python train.py --n_layer=12 --d_model=96 --n_head=3 --n_kv_head=3 --head_dim=32 --d_mlp=576 --vocab_size=4096 --activation="relu" --norm="layernorm" --norm_place="pre" --norm_eps=1e-05 --positions="learned" --qk_norm=false --attn_scale=0.177 --bias="all" --tie_embeddings=true --parallel_block=false --init="normal" --init_std_qkv=0.0671 --init_std_o=0.0833 --init_std_up=0.0961 --init_std_down=0.0961 --optimizer="muon_hyperball" --lr=0.0059 --lr_mult_o=0.941 --beta1=0.95 --lr_head=0.00694 --grad_clip=1.0 --warmup_steps=200 --schedule="wsd" --decay_fraction=1.0 --decay_shape="linear" --final_lr_fraction=0.1 --batch_tokens=16384 --seq_len=512 --doc_mask=false --train_tokens=143000000 --steps=8729 --dataset="wikipedia_en"
Each number is 128 + 32 x the weight over its row's rms, rounded and kept within 0 to 255. Layers, rows and columns count from 0. The size above them is the row's rms in percent of the matrix's.

# layer 7 MLP up, 576x96, rms 0.0956, rows 290-322, columns 0-95
size [100  98 106  98 101 107 101  92 103  96  99  99 106  99  97 104  92 100  94  89 107  86  93  99 116  92  93 108 115  95  93 115 108]
[[135 151 147 109 150 148 128 112 194 100 131 145 146  85 156 123 108 138  99 146  78 125  65  69 146 115 124 116 124 128 142  93 159 141 108 136  82 186 124 118 158  79 100  87  99 114 144 208 154 156 173 142 152 181 116 118 162  56  64 160 169 103 165 142 125 163 156  76 149 149 170 175 105 142 141 143 152 106 144 121 182  94  81 190 137  71 150 121 135 126  96 168 123 101 110 102]
 [ 84 149 123 135 117 116 132 131 115 120 120 118 170 110 163 207 120 147 143  86 120 135 134 144 136 146 124 116  94 153  66 151 136 145 118 106 147 124 137 112 103  74 143  87 122 162 171  88 131 157 101  84 116 159 110 171 121 153 109  81 154 100 167 111 125 226 191 186  88  79 117 102 100 109  72 126 152 160 164  65 100 122 147 176 149 126 156 153 113 112 173 104  81  55  84 137]
 [101  91 117 126 150 147 198  85  98  92 113  69 111 169 127 136  92 144 104 125  82 139 129 138 147 167 134  87  53 112 128 131 106 137 148 118 114 146 133 127 149 202  80  63 134 155 143 130 137 136 217 119 128 159 151  99  90  87  99  82 129 169 169 171 156 127 121 167 122  85 104  94 133 162 155 129 190 143 119 112 114 143 141  55 175 197  87 128 122 156 130 149 153 121 130 160]
 [ 98  85 112 151 169 117 192 110 105 115 114 129  90 101 162  92 109 128  61 136 177 128  76 158 182 116 193  58 168  87 137 152 159 168 153 164 100 120  57 101 128 104 113 101 194 191  38 162  92 143 140 108 141 123 111 138 160 125 142 149 158 117  99 108 150  88 129 127 154 151 136  86 122 123 146 109 102 193 161 127 143 139 130 157 127 100 119 147 160 108 110 109 134 108  87 155]
 [111 166 198 125 133 107 175 178 159 181 101 140 151 136 103 179 127 155  91 114 115 133  91  95 108 170  81  98 197 136 122 125 164 128 138 125 221  92 172 134 154 110  70 177 169 128 105  91 122  84 122  95 130 127 172 141 155 120 148 144 119 145  88 176 110 119 192 120 116  96 141 137  91  98 121 121 148  98 107  77 117 124 127 155  99 107  44  75 149 109  80 119 130 132 138 148]
 [153 140 119 129 113 103 133 147 113 118 180  92 147 111 109  58 167  96 101 134 127 195 150 105 189 153 182 104 102  37  73 124 102 183 151 159 138  97 151 111 128 107 142 147 101 152 128 155 115 156 147 123  95 145 136  87 140 114 124 183  78 155  39 150 107  90 134 154 173 139 129  52 103 130 169 129  68 147 129 104 142 131 120 109 185 112 165  96 108 105 144 128 147 101  90 139]
 [157  98 124 109 147 192 171 136 139 169 129 158 119 123 145 155 143  81 151 107  87 148 104 161 169 140  83  81 160 157 119 144 177 103 120 169 120  89  62  95 129 103 148 164 158  74 184 143 116 144 124 144  78  94 155 170 176 117 157 192  82 102 125  83 106 115 108  86 124  96 127 122 146  95 140 118  93 159 120 109  76 112 140  48 136 101 131 183 146 118  64 140 173 170 119 143]
 [127  83 109 134 172 170 121  90 143 161  68  84 138 122 146 116 167  94 162 117  84 104 116 119  85 117 124 107 121 151 144  70 127 100  99 112 138 135 167 151 159 137 155  82 124 156 162  91 167 152 184  38 140 100 126 137 119 166 132 139 119 157 112 124  87 163 205 154 122 148 135 124  74 132 127  72 147 142  31 115 159  83 129 108 191 162 138 187 118 122  99 128 140 164 160 122]
 [122  94 137 134 162 182 116 116 154 112 139 120 150 119 112  95 146  96  96  86 130 110  97 185 144 138  61  97 111  85  91 115 164 160  95 136 100 114 139 141 146  95  83 172 121 157 106 135 148 211 169 152 102 122  80 159 168 130 131  73 127 102 134 151  88 167 130 133 120 164  92 141  87 121 145 141 120 108 138 100 144  82 162  89 155 142  39 187 132 212 118 183 177 142 106 121]
 [141  92 131  84 158 151 119 134  52 119  84  66 104 147 103 130 139  99  83 161 193 219 170 133 120 105 164  94 106  61 119 102 125  59 173 132 126 137 171 130 128 140 133  94 109 148 132  81 134 149 192 101 151 156 168 142 123 142  97 145 194 107 108 154 152 102 114 125 169 156 142 120 124 145  85  99 100 134 145 108 145  99 114 166 121  99 143 159 197 164 119 131  96 153 149  82]
 [ 99 125 120 115 175 155 159 135 176  68 160 132 130  78 160 109 104 164 123  93 103 144  99 136 135 120 173 123 193 138 166  91 197 141  98  99 117 154 120 142 102 131 123 100  83 173 112 143 136 115 158 132 167  73 149 133  57 148  70 121 112 155 127 104 108 113  92 130 151  76  99 156  97 152  95 120  82 136 138 102 173 185 110 123 183 198 157 140 125 198 138  66 104 137 121 167]
 [155 143 103 116 199 140 129 157  78  92  93 120 167 135  98 167 168 143 116  98 117 178 131 177  70 160 130 180 175 139 118  91 157 135 129  85  74 139 203 130 170 122 101 148  84 178 161 114 119 133 113 121 135 103 128 142 163 105 141 163  95 150  77 119 118 121 103  96 155 130  90 112 105 107 185  71  98 127 149 134 124  78 158  78 112 133  78 164 147 164  65 157 122 152 123 189]
 [181 121 134  89 118 113  83 112 125  88 211 120 135 166  59 100 176  83 101  96 169 146 106 143 141 158 122 133 202 122 188 112  77 123 132 100 126 160 171 126 182 176  95 131 121 128 122 173  98 153 187 102 160  70 175 105  78 129 139 130  88 168 122 125 147 121 127 163 122 114 163 153 119 109 121  96 119 104  84 123 113  73 153 126 116 101  83 103 179 140  86 115  93 115 108  90]
 [112 141 125 145 139 129 151 137 161 134 162  80 179  99 160 112  87 158 138 143  82  51  97 106 146 138  86 126 120 118 165 123 174  54 136 192  86 121 163 137 164 132 144 147 179 112  97  95 172  94 148 144 152 152 180  97 147 106  83 133 146 162 115 103 108 133  68 164  50 136 169 154 160 187 112  95  79 102 125 137 129 147  83 124  90 120 118  68 144 134 126  87 134 104  75 140]
 [138 129 130 105 133 140  53 145 142 143  70  92 181 160 177 134 103 130 161 114 127 135 119 163 121 195  46 120 140 183 103 125 171  67 162 167 127 102 126  89 158 145 122 109 131 107 162 148 132 155 144 128 127 160 162 123 166 135  82  78 144  84 115 138 106 150  99 127 240 111 100 140 124 140 114 113 151 134 143  62 123 154 152 110 170  74 159 143 129 101 138 113 107  95  70  90]
 [165 120 165 175 111 157 148 143 106  93 128 166 144 120 107 139 142 206 132  81 152 117 102 143 122 153 104 120 148  72  89 192 171 102 102 134 130 134 134  44 145 189 188 168 104 133 178 125 167 147 120 123 100  93 140 142 108 157  91 135 109  96 201 101 185  90 138 141 104 128 109  89  97  87 136  77 149 123  93 110 159  77 114 131  97 149 164 128 105  48 124 151 148 143 126 109]
 [ 76 167 181 159 145 119 141 145  97 144 138 138 106 112 184 175 142 121 131 113 130 160 123  88 113  81 199 100 187 105 146 141 130  44 117  92 181 108  83  86 102 148 141 102 147  76 118  70 154 103 133  98 139 127 156 116 100 130 144 182 107 104 133 152 171 160 162 122 102  77 138 100 155 136  86 137 166 102 185 134  48 130 181 136 160  79  98 116  94 131 136 146 119 136 107  97]
 [117 155 135 176 100 144 169 112  98 162 111  97  68  79  68 161  79 195 115 142 165 177 105 135 132 113  99  99 122 111 133 108 106  59 102 128 137  84 116 105 102 115 169  49 125 152  71 113 121 139 163 137 185 124 163 138 149 138 122 209 149 137  69 110 161 145 137 143 103 138 124 175 155  78 137 117 114 150 168 145 171 107 100 131 123  89  90 171 146 154 166 175 147 140 101 101]
 [186 148 162 123 107 147 173  43 144 124  87 105  65 129 210 163 155 164 162 156 144  78  89 169  51 164 130  61 158 115 137  87  99  77  86  99 107 133 125 112 102 132 130 114 109 106 149 136 154 116 128 109  91 100 110 142  96 141 160 135 100 124 181 173 180 148 115 161 132  57 178 138 122 122 122 142 171 131 148 134 134  93 135 157 149 121 128 121 106 133  59 129 139  97 129 142]
 [101 156 148 116 145 143 146 143 158  85  81  91 143 197 138 143 126 114  79 110  88 159  71 170 159 129 127 136  81 109 113  67 108 125  84 129 111 114 102 118 155 132  81 137 101 155 159  92 155 157 159 112 163 143 154 156 116 188  97 107  54 157  95 104 169 108 143 133  82 127 156 160 129 171 113 135 123 101 179  91 203  96 135 132  99 138 161  77 151 100  44 154 113 169 158 118]
 [116  76 176  84 153 153 142 118 166 104  90 125 178 131 134 147 126 106 130 138 169 114  89  57 148 190  84 127 121 162 141 147 131  83  58 112 187 129 107  85  97  86 134 177  60 160 175 113  95 151 115 151 158  99  68 129  87 148 120 123 196  95 154 115 110 147 143 121 144 144  91 129 169 212  94 130 119 146 156 126 154 143 107 162 118 130 157 105 123  71 144 113 114 122  94 156]
 [160 109 141 101  97 176 103 154 111 102 171 139 131  99 107 154 127 138 127 120 139  62 154 131 126 167 155 102 102  51 107 153  82  99 138 111 165 127  78 144  95 117 136 128 165 137 139 125 179 154 100  99  92 156 158 168 137  85  95 116  95 198 135 119 139  86 165  80 117 155 102 123  72 108 102 125  80 213 168 156  85 163 169 150 113  96 144 181 152 128 121 175 131 134  64  91]
 [148 102 119 137 149 116 123  74 140 181 138  86 139 108  77 129 131 177  93 173 177 144 139 107 121 145  70 160  95 139  73 110 128 120 146 194  69  95 134 109 162 183 172  86 105 154 159 101 101 164 109 103 127 142 173 148 104  65 115 188  79 128  92 144 132 111 147  83  76 116 114 118 127  99 130 145 107 126 140  66 164 117 168 169 177 114 148 162 162 138 156  81  96  87 101 161]
 [144 102 137  88 110 185 175 128 175 165 154  99 115 108 103 112 128 148 108  87 114 170  71 153 158 136 177 103 203  82 158 167  84 123 120 103 126 117 127 102 107 134 138 183 118  76 117 132 172 137 142  60 185 137 149 111  64 112 136 110 140 104 167 138 162 150 166 118 163  99 102 113 167 137 152  90 133 145 137 138 157 134 132 156 153 121 147 154  62 133  65  51  92 104 183 131]
 [106 109 139 121 196 127 123 183  94 212  52 133  77  72 106 191 103 143 128 135 152 181  73 120 137 160 198 122 121 150  94 130 145  99 129 123 161 142  95  80  89 111 167 119 167 132 119 117 123 158 123 157 162 119 149 103 122 120  79 158 119 177 126 160  86 150 130 141 163 109 136 145 112 177 119 110 128  65 134 122 152 101 127 112 165 119 149 143 107 148 184 102 109 139  37 131]
 [ 87 172 116 156 169 172  63 144 162 108 102 151 152 158 115 166 160  85 150 122 134 120 103  62 144 191 176 143 134 112 225 162  88  98 170 133 171 147 141 106 133 110 128  80 134  90 121 133 108  94 112 145 140 125 103 121  62  84 122  98 124 145 192 123 105 101  88 120 140 135 121 149 110 162 137 165 123 119 210  91 151 126 145 145 111 144  94  84 147  61 102 112 107 150 169 126]
 [ 91 123 110 139 161 145 116 151 143 129 108 140  82 104  90 149 166 110 168 160 152 146  53 151 131 109  90  69 190  81 130 149 105  85 156 101 212 167  89 113  88  93 120 117 161  70 155  46 121 163 145 116 103  77 170 147 131 119  94 202  94 152 149 111  99 143 152  97  88 134 127 149 181 119 107 148 112 145 169 138 155 131 176 107 109  78 139 144 152 111 120 114 165 151 126 126]
 [145  88 134 117 126 156 144 156 137 125 127 108  98 141  92 145 153  71  91 138 164  96 164 151 142 135 137 135 148 162 160 123 113 130  97 193  86 158 142 124 119 167  92  89  99 101 179 133 138 103 163  92  91 151 116 125  38  95 142 106 100 156 108 143 103 199 177 156 146  82 145  64 150  81 102  79 169 129 138 177 201 119 162 144 143 122 178 153  89 149 136 121 135 107  54 107]
 [156 168 115 124 124 114 130 206 108 174 142 167 135 110 148 118 121 148 121 146 142 204 163 143 129 168 121 138 189 106  97 160 115  96 109 139 161  88 113 166 150 115 127 159 107  94  83 127 121  96  88  92 116  61 164 133 137 102 145 119 170 148 106 100  94 111 101 132 167  83 110 106 114  61 100  89 123 155 195  99 137 150 105 184 169  91 136 122 116 133 106 215 159 124 111  51]
 [183 129  93  85 130  99 161 134  96  70 108 138 179 147 106 108 139 163 123  68  87  83 120 175 116 128 165 179 167  95 152 136 119  97 144 179 168 106 123 170 128 150 129 113 158 143 135 128 135 124 117  81 115  70 117 156  67 138  93  97 150 210 143  91 137 146 121 160 109 162  59 130 138  76 161 132 131 147 142  98 169 125 104 169 138  93 139 171 182 142  89 145 117 118  53 106]
 [109 133 136 107 180 126 133 118 138 112 154 113 125 133 157 131  93 109 108 134 169 170 135 123 166 119 123 125 152 112 130 123  87 111 172 184  42 122 124 103  97 212  81 108  98 132  89 111  96  89  90  84 107 103 131 156 120 133 123  99 175 137 149 180 138 117 143 131  74 141 181 171 116 109 200 134 194 156 163 125 171 165 168 178 148  91 117 143  49 100 133  96 111 140  75 154]
 [104 106 134 139 176 110 112 149  94 116 159 106 100 106  89 112  72  54  86 143 176 139 104  82  99 148 151 158 115 126 168  65 151 142  77 106 142 156 121 144 132 191 120  99 163 160 109 156  99 204 134 156 100 110 120 154  89  95 107 142 149 116 131 159 150 119 140  62 133  88 151 164 164 157 126 179 139 118 201 142 149 138 162  43 140 106  81 155 141 145 146 122 168 101 135  89]
 [132 142 152 177  65 149 152  93 110 123 107 122 126 168  90 163 162 177 122 133 140 126 159 104 120 124  56 174 127 115 110 162 110 136 111 128 112 103 128 153 117 120 174 121 122 147 132 120  77  66 135 106 104 111 186 116  66 154 117 179 158 131 122 133  65 114 143 132 154 162 190 138  71 129 101 121 115 134 179 120  91 112  71 160 168 131 176  73 193 136  89  93 116 129 100 212]]